Each number is 128 + 24 x the weight over its row's rms, rounded and kept within 0 to 255. Layers, rows and columns count from 0. Numbers have three digits each. The size before them is the row's rms in percent of the matrix's.

# layer 2 attention value, 256x224, rms 0.191, rows 196-255, columns 96-127
101:077147123153137119123165090108099135101136155151166096148158131147108155111129124107106114165109
104:115104131119123185104154122126115141127040132093100126128131100118111173105103132123154092145139
103:185142102115120106146113099133136150137152136102092170129106155164154162092112126093163145094117
096:146125121136113140119119070103094158124103068134165161132116152117132158187162123121126117130132
090:094155188099183167148172115107150138083095120102158126133104178100147152150173115144153134133152
089:115109098164142129179153097105132113112106142132123149110163132137092152124107106118125129131108
103:142149112088114073143120095126158146105119147111151101130100127130132130083126163155119115140131
093:105151157115134115086130136083163141115132115107124141101109115094134090188120137122107158175098
097:148132176117142099133137128108147134109103113112142131157111153151098141148135082123159115074133
085:093166112138140093092139134090147149153136136105146089108148128154108098139149149113110107131138
097:148102171128097119118144136150143177108120140117141147115108141158148145092168085111128121143149
095:086119106128131132191102127124097123137096180124113137106166105113171110140166161150145117124112
089:151058143122104168181106126131093156145103091136094173096169128083109119152126103123132123151115
094:164104152126131141128167148134122110134133129109140174118151145194154106126134107156079130138152
087:130113147152152090082118149110130139160139114125110164123146065169111155136135137113096136124168
088:131109140119118139110130108129130068115104151148151171165131142134093098196073096126130113134121
087:131154148138183144127158123121109090122150132148121129135071173127144158143158109108131105178116
104:155103111106141142117101101143147172169171159138159127178196107140169110122132110156178141097149
091:140106128147128108108180105138092137117116129149106164136125116078114136111142113143092121159146
083:146153124138120052126078137127136134183133143111143121142113125106121099119116142115140119121168
082:136154136142166134132143171128107115184072117125121183106138102120122086139135187117127106154086
111:114161140097118128099119081132140138117180133134137128121163112137136140099114132168139111138080
100:158074095104147118121122124111125145120111143113114132174148096116139119135087116080109124132124
100:099120084147139116104119168163138128102114193118127139102145078189118118108109125099105173110137
087:109126142139089129169080164140101115110141174139112129135092101116161093142096140109117120151078
085:121153119127106167098136118122144155113110145136117154148123143106142099157095083109101140123139
097:133152165119137098126160174162110121135131136153129122091109142084131138132114130127181099116151
091:119122105147162157182147116128112092159137140117087144146132154148098118118138122132090114150092
099:095141126135134105126083091125090176135114125110134106139099095163104119160099146112138125117157
100:111133098146107143097113141106125137124136087147133104107117114146085172112173164144076161085144
091:145107150151102146130133130144098107129082169104162132106136111139125142162115151175106122141118
086:139136134156149178141115120140094135157132102156088158149150148136127143138127119125127131136133
092:128135099163129109116173130140133100111121175157161134133159117136118104133137149109159131117120
098:116135088122159153141123117103128098149133101152115084112180080120129156094171172145099170133117
089:085148108126143148178148121133120135093078118109163085086132105139142119137112138107171124174144
087:105096114122118164107102154118129111136113110129135135102127157123107140181109105100146116111098
096:132127154132127115178160113129109134111146097160115107143151152139114105143117138140132150129164
098:089147142082172134176141176162149135139126176128124137120153126176130116136157137170165129122116
096:128121120153107124121173138114123124097167180142118079125132173124160067106111147120069107131152
094:194127054131133080107151162146134157125112158114117149121117074142124094115148154172156125119188
088:117142127098137132128097093160129132106108148165159085125098115117142145131150133173099121185122
083:169141126110121140093140156112121150105128147117106112125103127154166129130150127109105124102136
101:061128122163108116123089075118139134119136112109145084091120166112118166113105072089101085146143
102:110117156136137137162093140139135125095098114185074140148171110130125134136157142113125120107073
100:134161116159090086116113114139147145146188110131117163137160141158095131162117137127102122103172
105:111132150130141135107086084111116112126110093197154121099123112129117185158130106140123123114125
108:136161155104166103120127126102117135119126114132100146117133175131155127115146072101109105108103
098:077120151121129200121150163137104099165117139122118103133129129098129087121110107119147103124127
095:104088122158155115082129135145105123119112172127116135158112129118161114148112098131097115115113
109:086117162112154156172129109119118134110083117116132164141145143191093168107097108160147106102105
105:135146137137163142133125142128078138111156132146125145102127129142083143081122106099114112110146
080:155116127149104124113134167158114168160166108148099122134125145141078123116139147131115113127192
095:143128139138091086171102174140148098137124134114102154124168118098126116076144142157114095101155
091:106108106165098137096079102158129148124143103169154128132110063111130142090132124141096130185155
094:162127121152179087163171126111135123115156148140156077123156140142115138136169104124152143093130
107:128126065126157114104128164111126099101131097156147146120098135117134118147146120104160122112105
094:126148140106126111128085144115156133108159116138117151115117122118081181149135090091129132110126
096:138126142129142149105124173134119126116092139134127164108134116181081105132084194106103135135106
103:098108143113124170140114108184128154157120111148098106159092130131151144092152155115102139157110
091:132129149117140116140129106117134128079119130092142114170174138117143141162096091144114146103122
# layer 2 attention output (transposed), 256x224, rms 0.161, rows 196-255, columns 96-127
096:148112122126146142128123148138096121112193121147109165134130121081106095158154127160104114134135
108:146143144152138123116107138098125082172154135146107097115107153140139108122166123156057103136130
110:099151142178122114146185195109147095130106120135106095167112097126103105178131163102104085161127
103:120127161139128116167093166163114152119156182109144094131147135159148119105127151158095160106115
094:111094101145114088082051167157100139128141149117143140153145145139168085069129169116175131099132
090:120120167102113119111100192169113129123074127133109128143104095115152115111149158135150162116144
088:136104141149104138134099156130112110099112123142098155127159113142137157150086160125109126142120
080:134087119140104172149149137141080098146108153153125095157109068119118153108135078106121127131126
095:140144107138101149120083125173097160170145133141149134118148142125132133110129161199128175120131
088:153104118143076126181136135126150130165098147125131127182110114153157126115104131163115113153096
091:140168123131130145110122132135098105139184122096136130140154103116120108173119152176087138074116
105:104156195090096080073099146139128152166065130130115150148128140135101124110135122136117119159153
093:128135147128134104087103146125128100140079173125098102082104112153111152126152110126112113166160
101:095130129142126167123152101133122151115162122120148116143096111089136115144089122122171153119115
077:114133151140138136175168117132085075111144159116151107131113111150130136132129146118105162162097
090:127141143141133149125156094131107135090164125153124105077141140155130172134132129125145179142140
090:099118152149177135139087118158125165117173134112124158118143114117153106166131155078159151103130
097:159144131120108125167157118108111107106138070108207158104123152165100122129113147130109158135121
094:117152148162140160164167114126138094100177131102127137127138157137099122130106100121139123120126
088:118127108118106105169158153077141113078083100105138103126105118141183166112111130151089136113081
078:119136141123142136112132146136154162112187182110117132147107157171108129131122133138106134121171
112:132121141172112146121155121090100089116155153118152106136121125145115117166105150105103147117141
109:116153150098137147139162117121091097128145093139145170091111144120079139135123140135136122109117
087:157122144121122061138141106113167115162092111135099107120102118099135117092129082118152097156122
085:103118141118110152106136137161120126144078131145076149112139067131139150127134112119158123088105
082:132164132104127083135144124128098101118144112172134160105118088120100162101116115186117094119091
095:163120110159115137136134121115174132129124130090099127129132176159091107126157155150093108144147
089:092129171122116124078130179121132124090129143139099129103115092131133136153169170077187141123137
107:144125145128126073123142144109135098140093110132100101108136090123157147134138156137102097123125
094:155103075127122095174117148099163150143096161090116097167134171131160120112142130175179120140143
090:149131111137122110165152135127165155085176138144143115129168142127124124122085089148093148099143
084:117125126137110133192143131124167128122122130140165114106112086165093137120133176115164120130156
096:104137147120131161143136069147091148152131097095082164134121115135113114134098142145136127139114
102:137133136123164117115100122134104162135121176067162141161120109158123092167157153104149149083151
102:142110116129125116115111114124110153165137135144110122157124131098127107154122123115100126113125
086:112129125108141141122097108147129160125113099111136140167151147114126128135100122140148112111113
091:114116122123085107098080124111143106149090141136132122096154132164154122109139122118069102172086
092:098110118118116163084111094147109112191136134139110150117128144129102099101161140104124100169147
098:090129139131117182142095075129094141131158085140141163122114091108096147170101124124189110103086
089:092143156082141127166172129109155158138092132104172129148127151110155167080122118136089169123137
091:161084108146143095139103106105119116107176147089118140128179146113106095145123113143137129102139
094:139133128154153140120132131133133147173140119144198174170151149120139106109144135129183154167144
116:173156123165091135148152151131136110127160119155116141150148130135123124148158144151142127133105
103:128135129120135115103080130088140140180104161086123132126093129166150159130134151110141110123143
102:100103152141120107156119128145132108117084145139105079115112083137138124155123163130127110165071
118:164111103118115123103075123151135159090138140100106129169140148156144120126139154144126120120109
117:097121142172107113114126131155135085134175156138118147118128097132089100135094146124110113143138
093:155122127096125095124102089100126145160081113141118118122129119085127128121140142156097134130109
099:149191155114137145159154132115146117105170087117162113129113127145068131123135074135145145134140
117:136147129161127112117109158108159083108176116166143125085134151088084105112153116153083118142172
104:094111095177154137102121135106134097166137127104108146095115140112158109160154159138128125111094
085:135119103138106136139147095089152099114073142099142140130133146141134151127128150166141127139098
090:135142148112120096083134101105139126101108174116135095111153172207121112128122123104096139151112
106:141107086149153157143131129121114105111172133112098124117150174137135123177134153133146125075116
084:101129160129113137125137138153105160131115131091168140144105139139122101121096163126154166116164
111:068096152136129172097113080163108155173133136146101122138112123112144136139093137108140100104110
090:111144142133172127086109127097081155159112133131140124125143114126164121165150155145060139118138
092:091127138136106158144161092155103146187130141159122114124079088107149133137113146138138124098135
103:121124096162156130112151109130132136151133117103107157126124134098119080142122156139180121101109
094:117135145122066095089085137114106099103153152131122099098125082134108147107128104112088148157124
# layer 2 MLP up, 896x224, rms 0.277, rows 0-145, columns 96-127
106:099129122135170122118131136127190108102082141113100163139164143107155153093129127126189082115156
106:158095143116117144104101105155127133150122148132104136098116141153108092122101105128135136118120
115:137063083125144164105108120145149179106161096129144177110105129180132137130135144112160103140163
102:139129119135095139158159139124126095154136075155130128101124132145132125124133107125126120148134
073:113169091110093105133153113120123100132146092116104122158149120114129120130105100171096152121139
095:096179147174136101082119125097139116107121129117167066145094154185127125116138141126126124155133
089:119128113167160090105174106164122125129094084087072120135108137153087135124138112130149109132115
106:112166103113157141114150122110141169134130130168125148142091115151090120097139130110158126131138
107:125113131090088130134142080101145158151125130088166141150117115130129154114139110154158131147120
097:132147113126130190103100111137165142164119140159103163146163140133152118120140151126126129123163
100:157128166111112107100141184134143123176105158108137148135144130141060123124119140170099174137138
099:120158091098148082172094140122144120128106126111128100147147116170130137122078144131120161117145
098:119141152105181123108145110129144144144110105123142108124131097131137083145141130099102107124104
090:116181131097174103128121129143114101127097112123117107135137105135119154136134119118109112124113
098:176156141101096168074140119155155118113099090079159139145174105096127127109113139107166137125178
089:152121135079156101080165135089172167133113122141140074121140096137109096142125149106141102106139
090:137132166133148120101118155118117130153100109108166116130152140135146107152106123137145105104154
109:148129102108115127096095097117146120112138113036114118136127165120122099139128096134082085141130
103:138117148096096079103134150152126144049097144140138142160133160118135160151145126144153161175128
097:112138125156118086150140136129156095111120107141122107118135142155161124114100111114151126121113
104:144143118109119150113138115150110121163139158197139119110168113168138148094090124112138134175113
103:133136140140117155089125115146108099141099179091087143123102107131139110083152098117159111063127
089:125093112144094119169114114132144138120155145153158147122108128086055102124096124127166163130135
112:136136123117126116154185106105130136106151152094153117106109151105100095149134175171115135145132
099:167117121142099133133128064105175123094086138129132130153129114171172116172119163120106084105114
091:133170152121093102121123087139142132131129127118132141144152142120140086152113161143094138098117
097:129116138112173152101149099170115127138147116130109139134142135106099096120128129118131153095109
101:134152138101105099152127157102165132142144111140081122139110103083095148110156140132150086122104
099:106104130153087168124083130087122089083125138125112108153102139149118107119133110131122094116141
106:148133146164093132097163095177115103127139135157149122116104128138122101139146095152123126126120
104:137128161145088170125162111125115117139109121099154127111146127161114111116119114174096112140177
101:116133203133104172106146127129122129182103124092118120144141103108132112144165122101163113133123
089:103119123137137177065135127150165141145151096154087142137113112123113122141135124123109123138066
097:084113151101125103122147150116132122146141141128116125136104100140106111093076146127139156111123
099:117143114070113094083165126151108137106141135101114089143117161149143152160101111124111137131145
093:151115131103157098171175157132163115165142110101111113110136078104084101160132134151134125135113
085:176092176128097072099174133138147113088117133111103123149140152112073123145113138085112107167116
104:165111166161109125116102152121137123079132105119115089151071158134133127125102171134118087113155
099:169110127121126188122117158121125141098101142117114144140125146116096122139073133140173128125128
092:093177175176113162112098143132117134150146156101110176121134126145116129121130107150120105122152
092:124120116124129157186130111193177118145126083164093130121121121145147141118133105133127123125172
089:174166128157119123153096141169143105179118175160142127110165117146147123157152146103118106108149
110:160136144138102169113123109152109079139144140103120149135125152091112131137095149142133100153137
108:117116134120137136112111090153143147113088141115142156120100155102141135109098134130097126076114
095:146108133117164115142139149135134105151116132152158117145081133114138130130165116106110081140143
098:074115095180140120076103109051136097114094093117112106095154156124122127115164116116126090119164
086:135162130129107147143139096137132173126104155123154152124110133166131084122110139077132150150123
093:132111144137138106128131081125138082107111122166101111134120097084115136179071156132109112109105
085:157105110123115150093140138156118091114145154157132147113108139167143059116140124095133177176107
096:163134169137123149114118161065110129121128125101084150151149104128139152145136192165135144117123
104:094151172162142058130144129088136107138141127126111094141156106125119134121125149149104138136078
090:134128091122122154161109143122161145134143130173120141192103131148159109132091142129134118170120
109:130179123130132124121139117093129128107123140174133167133147097090160123100126134124124140139147
095:120091118085143109094130106081128168154150146114126095100130143165158094152128136128113090087122
098:158109121096131156131137099129118188128109179172097117155138119102121140151095138102133087113137
101:097125082171148141103137174168161137106106143103120152108126172144163130121118133110166153158123
101:126128112168108093141120086138159096151123081124134123123147104143127105134114141117128092137114
097:114130150144134151105114121123158184135130121139152131105107090153180146134125099133094146103102
106:100094138146114129119117148126188115145098115133134101186152100169113157130130139118121133074073
092:114131129124113156121133106130169096079115154131145139097120125128106116103128119152123128139120
111:113138159097099115119110145117094114126099167156119128151166103137091156165154122138135146140123
104:075134084106125114100134123077133108160091074205154135128113122069121110133128119160127135120100
101:102161113111099083097105125102133160144094132105085136102131150132177101145118128121094146145157
100:121150150095084131115117149127149140106104151109138168147161119120167100137099158132140112122121
104:139100100075113125108151181101097153138096132134157145108090194054135117172148145131163114133136
099:116123109153130148122097148128166113113118098081108111141110167083151123163163108176158116139146
102:118106123122107130118109154121094104130141118128166082113154088094133136118136109137135135158140
108:155100157137102087120167137132099101182109140142134130105116129105110177133128187157121128173117
100:110169094126147168109117138136100160153082107127103159145070082109171118106137135103106122121161
094:132067131141082130114139141136157171141104116111091114154154105109124150182128110055105088164144
081:123136123104131099133082114105142133124161116143087137097117121138148139128115131139152176083108
080:152157142132117112107175099113127163085131095163078099157121123141091113161121121133125121130105
106:147127135124126124128143108139152084093140136119136100129151143133150148197150092112147161148104
107:132122125136129126140093147110125115150124098113139121112115115151136140138155098117123159049133
095:107099111125107154144082160149128124165085147137113179140129125172107148087122125083098101165139
114:106123123115127103187141159117126141146146135137134073104121109126110153140167118145137154129082
096:161115133116117105124124145127117140112109156135153140143067107159109115081097115116161110118162
098:117135091151115123142091138141145124157107142136173109133099129175146146099122095125096145155124
110:114145111110099146083128127104113164132139168103129146125178158118083092174115109144121119176107
104:085136135136137122090132106132127137130130100105119088132128175117138111161120139092142164065107
106:105102170082145116078121164141090172168099134128128135098111134165107131173184128128131138155134
101:116141134120168082114121140152139125154156082129145161121115059128102135137093120125163128138100
109:078113135109165131122103181147155147088144080079114136136089173105094124123115149090126138079142
110:070141145123105123131138114142126111133108093139152105149153120086111106160143139166120097163087
095:115115096138137142110145154111084138155146108079099120130127159102099102120142169102131105117178
101:120109131115118127115170116120095102115110116090168121142181132148174145121103135075129123142102
099:109139153146143178121140097130143156083108153170174080165112145112149170149116139076127103144113
095:135116138101138121099144132117084156159131087131105127143122064118159147143134121139156118152126
090:136102154113135120143156131132087135161127117193116115140150115134151140143129101116100114161131
095:153083148131085124187109103166152112152117152146142165140111119128145125082150126068149090092149
102:132114141102072143088100135120144140092143138104108098134149109106119148112155125144132136126130
102:091164118138112092073133152127159129139093127145101137113141165143166126105151155096104158124115
100:110123158129130142100123146151141150155181109123116125119113140130149146135081165102127139103111
097:117112148112115107112102137160109135129136121142151087120158129108183125124140097103153140143109
099:166053125079095138086171122104133149117131144124084159117097143144174120125170106098136116118140
096:135172132152107142108117096094119124090130081172093151112172166127164125124150121109108133114193
086:095146160121148136117126138131098126147164076133130168155087158179122120164128143075131125096081
105:134099141114154104120112118082135142126111136105121116138096115137141126166138122134158169135115
092:170115123141107106141117138145152168118107102151148092169159183128092156109104145119111168165130
093:120092134137129129101167144131161108135108110104111170119110115160110158095121145123140090093125
108:136162122105124136116175100110176103144119107130142126149182120130133102137145130162112111184173
109:166138088160140155130119153090126121074137134145119124156149154135144122133116147155140151107172
104:153092172132106105126122096132142088118077142144095147172156141118186087128169179110092083124125
113:191112142172098168108104094101124110130090139129110119129124127166112120086122190096137144146141
127:095133092119138119131115168145151143127080108156112099117155107142127141137118120140165121120156
100:141112131135139131153150142172126134143138105114085099151152115104148138100089148148166118112119
112:133120065133171140138146144069121134095139103110159112124177096093143134143091200118151130130088
086:126120123111141113142123130127145139127087090154127088156104122150174136119152090138095116149117
103:154147160132158109118148145096102151111115151152101127139144131132119127094158176091171146098109
085:102146093114139080137121143082126166133112169147114187123097105178086137126134130084107106100120
096:124101093130156130083134167104085091108106132086118118164092144100117114062110084124163139141177
091:160139174131094068103140114131161100129065157142157130103141136151128138122147158126111120088071
094:119162146119108149139136098166124100126122148120127118106114164131173146165176166153124126114134
086:104106182182119138082145171109140128094135133160092147139134173101088139122129144084137102140156
103:097098099123124158115137129145161097123106127138149128105111137116085102113130042132129127096114
101:111124153134128108143128122138144150155090124093113125092107141125160142141136144125129125094141
100:147161105125124138084100142112099093142113154130144104142121087090145135064160109146132151116106
105:085073085123130185107118098155113090124139168139159095163173123088142112147144090124082122127076
117:135123130162166111116096135092164069112132153147138104130120132127117124164139128148098127118159
106:117076172140121099146138081129143160143165117153156139149106105117113142151080160123129133110083
101:125184128123141141124134139121129139164105157115140096112136135120121120132103109142136073095130
109:132087091136114087134149143129121126145107123121102119136116113136163159112132129132125132143114
098:138123144115141126145131136122163100089115096166127098126141129114158175146100132154130188158128
102:129120137076128133148135130140153164152103129171151115108095119110108141139115132088140149125098
088:141163155182131102125088129120157118148131113099103093132145132112124134161138156128139133120152
091:117102140135128145101091135164152121104168106149125122155120125097099110194064111091144132142128
096:108113108125110139103132138120137103127138101114153141138160105123134110148134114141091166177133
099:095149138109107131118154117147100129184155099164122133129144129100135154114068128099086104086153
080:136102160119147130104098153120145153170116128185117142135117117111149138112127084129123149106132
097:146111117124116155161100134164095117134126082150135142135155119116127139108125124114116060167152
082:139150124106123149107138151106152139166137116153124140148123082180144146117084104154111100132174
114:145153114102152133131124090138126125157089107133121112130104131140128130099094116199130145113089
099:114128127131108123115111162072157121164130097110142119161090157159142122118138119148141099120113
104:086104136112121127148172128058126126154122116125159099148094101137171174129132116170132142161122
096:138143112160166120081118136113118117156144120113149147115083123159153139129151130091131120106069
095:135142137141114147107133139135123125119141115119126123174078140105085157155122143137096132148114
109:130149192113126106139133131126126089132088126091118145129096124136132132123114135123174107159126
101:110136084156169127116133138117082124143084181126145162134111128137155123121103118106130109141107
101:142110152152132156164115129151140144213135148143113148168070109114102145130124139123076098173184
102:114125109123111105142119123187109131095158123141147101125108110151103128113125147094129131131111
091:097140121147108104147165108106148142101113148143131111109099100126134105103147129127097110163137
088:098128129117116136142129155172128101121153151079100135162135109134110129140087103089113118133156
098:159155138167152115153145126151155094158154154095109151114108129071168071143087143115134121101138
103:137133148138158122098107104124092139140102153138142138163114119127147102158137068129164128120152
096:130152126089129112129159126113124133153110155192123111118133120113143148169145120099114131156092
099:130131084168124072120122171091151128130134127088136123071111114157102081159122127121150138149131
# layer 2 MLP down (transposed), 896x224, rms 0.262, rows 0-144, columns 96-127
116:142106126154163159146115135120134122141085108109113148122180127141113136137157156106108105133083
112:133131077134127125116094131182104123154108149147148142112123169159108142131129144117119145149107
114:158142174146093168119099140124129133120150115107171123131160128165146153080133140169128110172122
110:113112119141152104144091125123143175131124105132083129129122128153160139130109136110144136124141
077:108177110152150157129119099140114066114152090108099149115180136138160099163148136110131148107159
104:100169157114078109119171136108118154112155121180134124126137162077130120125108166120091133150131
082:129153133167124140085117105085121148119117147166126097124151106101130144100095110141088147126086
100:133106149091114118145168143097098090107094165129148124111114166138127119090136142129104111110171
114:122144089141092133121138111133113100143108135105118126148122122126067090074156123181097103129171
097:129145117127148112165095119140142157133141130108134130134156102111134101091098133123134113177145
103:157157171167128131126144135157142116164108135117096129133150134145077092156126089122084182127111
101:166141126135133121154141109125138128073110134124146104139099125128127170131156118118138124102131
099:062120126138117058136117128175160130156088121093155165122103126115109131129139113143122150115156
088:112144120129153100164154090122118123067106186152106127116108113160151150107133115141151145176138
103:128113107106129100067124115154141153087164115109171099144165130096123132111089139117125110119157
094:183121128115157081135160132130173127130121104132151113150111088154146112082115176103135139096116
097:128141171132121103082145144137093117102184083176132131149145104127143150126148122095140106116119
115:113178138107111123122128136096084112141123127075126118165102109090123145139145135197119130099127
104:126135129111088120102185150117146169111141123154088125119092110127126144151146136131148145138142
086:134120083142077151124127148122123134130132137158080129128136084111088183126091102144123101165163
111:082129131118116195107150152146111112166117129153109130110171116114156133123096087142129153162167
097:097109126142086158108125124158092111114158106120157151104119141146093113166142110082137162101124
088:149134133149164110119173141133155122120126173097153086070130125120120170158147119121106126130118
120:155144071156168111148150164153139145131122121139151137135127136104138146125125099076131171123137
080:138136174098110147146093140144075070143146121120126120097182087107062122114113138133109166139108
094:089096115119106147151132130156127158100119121147106130125129130164132100110073123126101120141101
091:157124162108105112108141130158138097118132158091158140103093091112142151150170114089096093115142
106:158130188132117130139121160095128080099125115114121108153075138144090115137170072098152142107146
105:078132089126092101129142121118116153127136083122128122159101102120147112143082096133142127167106
093:133127150123086118171116068130102153126101127106092126101112154130156107133162117170120156102093
112:154099104114109139139131124107119153111132157105121125141082092151127113119122136152105136149180
106:130128154118098123098127153119102104114181149121145127096099128092125142117155127104148115088149
090:107096114179149147092132097105145118108136107150093152147096128133102127131151104144122083141098
097:187143162121118116122148091117148105112195139147137068124128106155133119145142143126120150150141
106:123169144117143143045147064147146175142124126156085148136103174114134108161129089114114088099118
082:112132141132093121111083124121102135159121151118083156098125136139149127121086109163057150091103
089:149159131118106102124132134124080094091117117181116110099146136158127142118111133080101130129123
105:152108116124156131129169123143117155104170155101128130162137152132154130100110170089167104142147
103:148131134120103136108090151138137160030159085126125167179117140088089135136103134137134149095141
093:137175146136124142134141077163113155144083146135115102137122101135167156092148088148098097090154
077:143134118099154146111157116140087128114098109096157131145162102109140133117198148125110171117120
084:105123122132137142093170141125129137133125112147172149138102145127121103135130129135087129125138
103:122090140127095145168149136155088157126090104126138138121117130137112132118065133170096072139134
114:117130143149173127079128106155100114158177158200115122148117106136125135141176108155160108181092
081:149141112148084147127134138129095176125119135118100122122158091127137101119120082159144161159078
104:137156153118147122142193129120112124144136134115157118141121146130166132088173102128082149107147
080:121134157148128112116133163140121079132191148151136144113181115112158132141138116134183052130136
092:142098143131144128161120126126126108125102106132130143173122083131123124068129114110130139134150
084:138121140176109099158124162154144146141131145170131113105129127097121142114166134166117169127116
095:176115118114124071168122150129113123111164137112163157134131167136138174163125143115133121098104
099:125102133104147178130169180105120111112143103151144077122136114110118157138125136086153108139135
089:136115090098156098115122138106158126168119126110159114147166122141123143090129134147128134084133
112:143088135124108127077121121147132138118151131114156121118130145090085109145124146134097094122140
098:096117094092130096101123144143132161133151109157123167107150142145134127138073106129123146131090
086:147149100159112174158127112138113167103132144075104127096109096118140113170166084120133123141141
102:131136104191135174112169118115138172168133127127143108133142146112130137105115113149133150077126
093:124100131144140131124092143141110151100143184091114126130111129093138088147141113132148138130056
099:088131131157136149092116152150102186118144123142119139113108087128122155122129159184114148105126
090:144135118148136133177173067126114104130140146094121156055145104167136089107175151102140147134160
088:139128132116149126162109145127110126092148115104160134137107120111111105129115108166139122137069
111:125155152101107096153159139141125099128100112109104166104121117117129110149123103153177122139138
111:124117090117078139121142118129132103144116119166153144128080124081120109137151096147138139115109
101:099131117116122086155144113126130115154088113092084110074131121145150137117154100151129143161155
108:081152093160117138101099194114123143162117099136144162112114154129146115148112155124154147137126
103:172127161096118088163134155142108156123103086138159146090127145139120135119116142132116087138127
103:147146128138127097154116138177144158117107136088140122129107122105119144169102114119146128126111
106:124112075142171151130114118116147132109132144140130152156108114122185116156161117125143151140145
109:157093159135092102169166085124141143173142166184099106095123175144100137153129141181126103159152
107:117183140152146137136144172157099144107151117125085119128097129144128127123172135094124068126154
094:119079151149093143119162117120105127147119142140111160110129084102111128110078129133112136125132
078:099137096143126115139068121103137117117178120142088148056128127125139119114144098068128162126103
071:109121103076124100114149129117115154132129147116158111134129127075115092130095138131129113132112
102:110139074129134142149156118125158112073157132087127085130149143111151110146140136163130124136139
112:112081134137104117155161131135161087137131155131112131117159127140090117093130072166162136091126
096:132099114163120146132105116127131143143113136103140140131162089135135161143182117116092125096143
088:166142133111112141024115086128149149116133124124148126125151157125152101102131121156091099104125
099:166089092118095106110147120118106142150108135108088103170103157145148171163097152115150157132119
104:116123108125188098143099079144136121101138112097137123106092135127160161091132128120136101124102
108:098107097121112147138185124146146161129125156114128116121161098080113074111191114137169118173157
113:138146119072137139169126114162153126114118098145147173157125123126105155105161086127110111120140
104:130091132131131125141099133124148113123143136128128150135122077120152112093108115087156108121113
088:160114116129160121137117086166143131126133217125104140105127127096167117100152148138111183164126
115:106126174096172134133091148102145134089157104093148116132130099128108091094097140072098140081082
114:115099137141096115195103141127146093103124134167088133137135109096139142115121165122172108142109
098:127095115104114086148133137144153093158150127117162169120180113082140085171113114156151139113131
082:164160145143133126169092141100151117126162134168113122126079128118125142115144126115147130130132
105:165181184115155129130172141117152127134138153192122130129117125163156156169092112169117126125147
096:179117128111124145174094168141102109134119091095154112124156134149152114111125084170137146117145
091:134112150091070142152140087102085149081137125140126174085126117120158162167129135117131133129105
102:158158145165129102071107131124162134154129140148111139155121111127110183157139156164148125101118
109:122122175124109146162104113140075128091142072128096144099125102114122061119203136125134155096146
110:123129119143176113131081109138080107137112178162122127113151151075173138149119112114126134111096
081:153122087135138159116133098099146092116118104135115146136088102128086135132139115146088145181113
096:147139129103109125118149121147097135168128112109101138187139120153131181144139130118136114159130
102:123114112100097159118140113120160143139173142107147135088128161085122098166137172095091141105137
111:135147140148143150108137097114142126124121147154141134117158129126146144134142100087114100165159
082:115140148129143161148127125152144117157125103126141128151090146158150109158076171118137099140114
101:171117177140120159115112139109162158143122132103130128124140125161129153145141095125124144145127
085:145127074148164098130115107107140132111172135129127142092137163137113131095113104114097139124120
099:107128130123114128114147100146113131161164092116162144136077092166108095095086122118119157124116
114:112190133117143141132134164108158144108096141104115167126129125154155174130138091154081132109157
091:129138136075107084106116156171140138151132124135134102103150101160131142124124127080120134128107
107:148119122091131127125103092127154108102137160101102088112130156127139116107091165132092069090119
110:111133126114109143135120135119147135123146128081108117135138152158156086136174169106139129183120
119:099119125123141106131158156154144115113088133128110126123141142116147153185143101113120105137144
098:142115098115125103181111151131078133093137126102130141127151115082143126139131083106152160136099
112:163154125141114125131114097134136150135094132177146118114109122143080082117120142137119113123114
083:152184115110120104125094160132119118078129140146131144113122130096112105072134126127173098098126
096:099125115137102149112144150132080128102137137107086097118144147118099117150116180065171121128137
082:086098161124099143166151118136142089110142117106074134155126145115159096131132116135143142136110
101:097084113103100138115113166122125138140118112102113124133110155139126125135108093121101169138089
090:123138124117143046132173109166151141148100137160136116111116155167157098132138156133147165084083
097:154120127098153149161189139156127133103137115143116158086119131113111123141150181174105115094117
100:097136140156116139142073151154110121138164162177134142095112164147102142139124169117122143133130
106:124138127116139166093109169132132067136147100112172165117129115128095112097169062161176112115122
113:153121111131122131110128141091115109175123103130084084135122131151136133092110151150074151157112
102:106102106147122081169142134150127136104139108116156087091113129153152100146119061142135116130088
109:091086091113157137143159098130109099128139173113129136142130190133138126116129110102093118159134
126:155142128129152151129142115096162112106164148147139124159150160128104169132155138130123115109169
096:159129139105123144152144081154172122149125115128132113116109147113133091097096135101129094124094
096:126163079121121126135125131150137168141135141113110132146182129108135138091116148130094157105143
102:079128123130142079100128188136127104139119131112152133142151170165114127130124162144143137151137
094:103122142106128153178136117136117098121110090173122101118131064126165150113108103178093130127114
100:135111116125125113165162125145163156143125162115163132123110119099124199144141157139117132109148
092:138126141158142102106146123158125109138148152117135106144126139073186135169122152119107132137104
081:075115144124142126116111132086111135143162146145153141114094103108164163086168140123099149154095
103:173119105130112133100162121088200097113158068121153152095147131126126172129137123143156126136117
110:117159079144122123119117119148093118142121100133142139091145128111095095150116127123136090097139
080:160125119139112123105099144137122124100110130123174123098124108136126127132155099155136133154100
095:100094134129126142112120129159114169108099134160079122070108137168120113161158159113164189129123
083:104135125101129142133118118097148159130146148095113137135154124153148149129158109130134111113127
104:160118106156168112131148153188122136114129125078101155125081089139104122105132145167163102135137
104:104144146100131132131152154171163094168140132116121111145102155137148123124135114158103127130118
110:104144134109126157145151111079133075181138128081138083162115127162149120143161131161134141149106
103:147132153096129137143138113154165142164115135074135126090152147111192143133102130104165122088090
097:151141089122115122174146148154192137075154117127091118122056176112115163127139119134083114123120
107:137126155111121122125127151121114117158090140112133104088135146129150112131156116064129089096145
100:085090138108126090128145105125104152149152135110129104116160114135091136127137136120139134113149
096:120103133102176104157147113143098124120126188114132103148100093110118106131149111110090138140137
088:136119098138156131132124150114172123125122126114124169135139113080143141142136137154139143104115
102:103160108147106140145110142102142154124125150140144118139126111130121118098135132080114121138121
088:130156115128101151161108120124132109129102133100135164070163124107132099132143125114137111130126
096:123130139153152134140212105104149127126127123129139119146157135115113174176126132148147110116091
102:113168112138126101133084106079076133129164138128137110150123153136156139117097130159119105120138
099:120141135162115139109135133128133143108110114159112152127118151124118112126122114110158163148109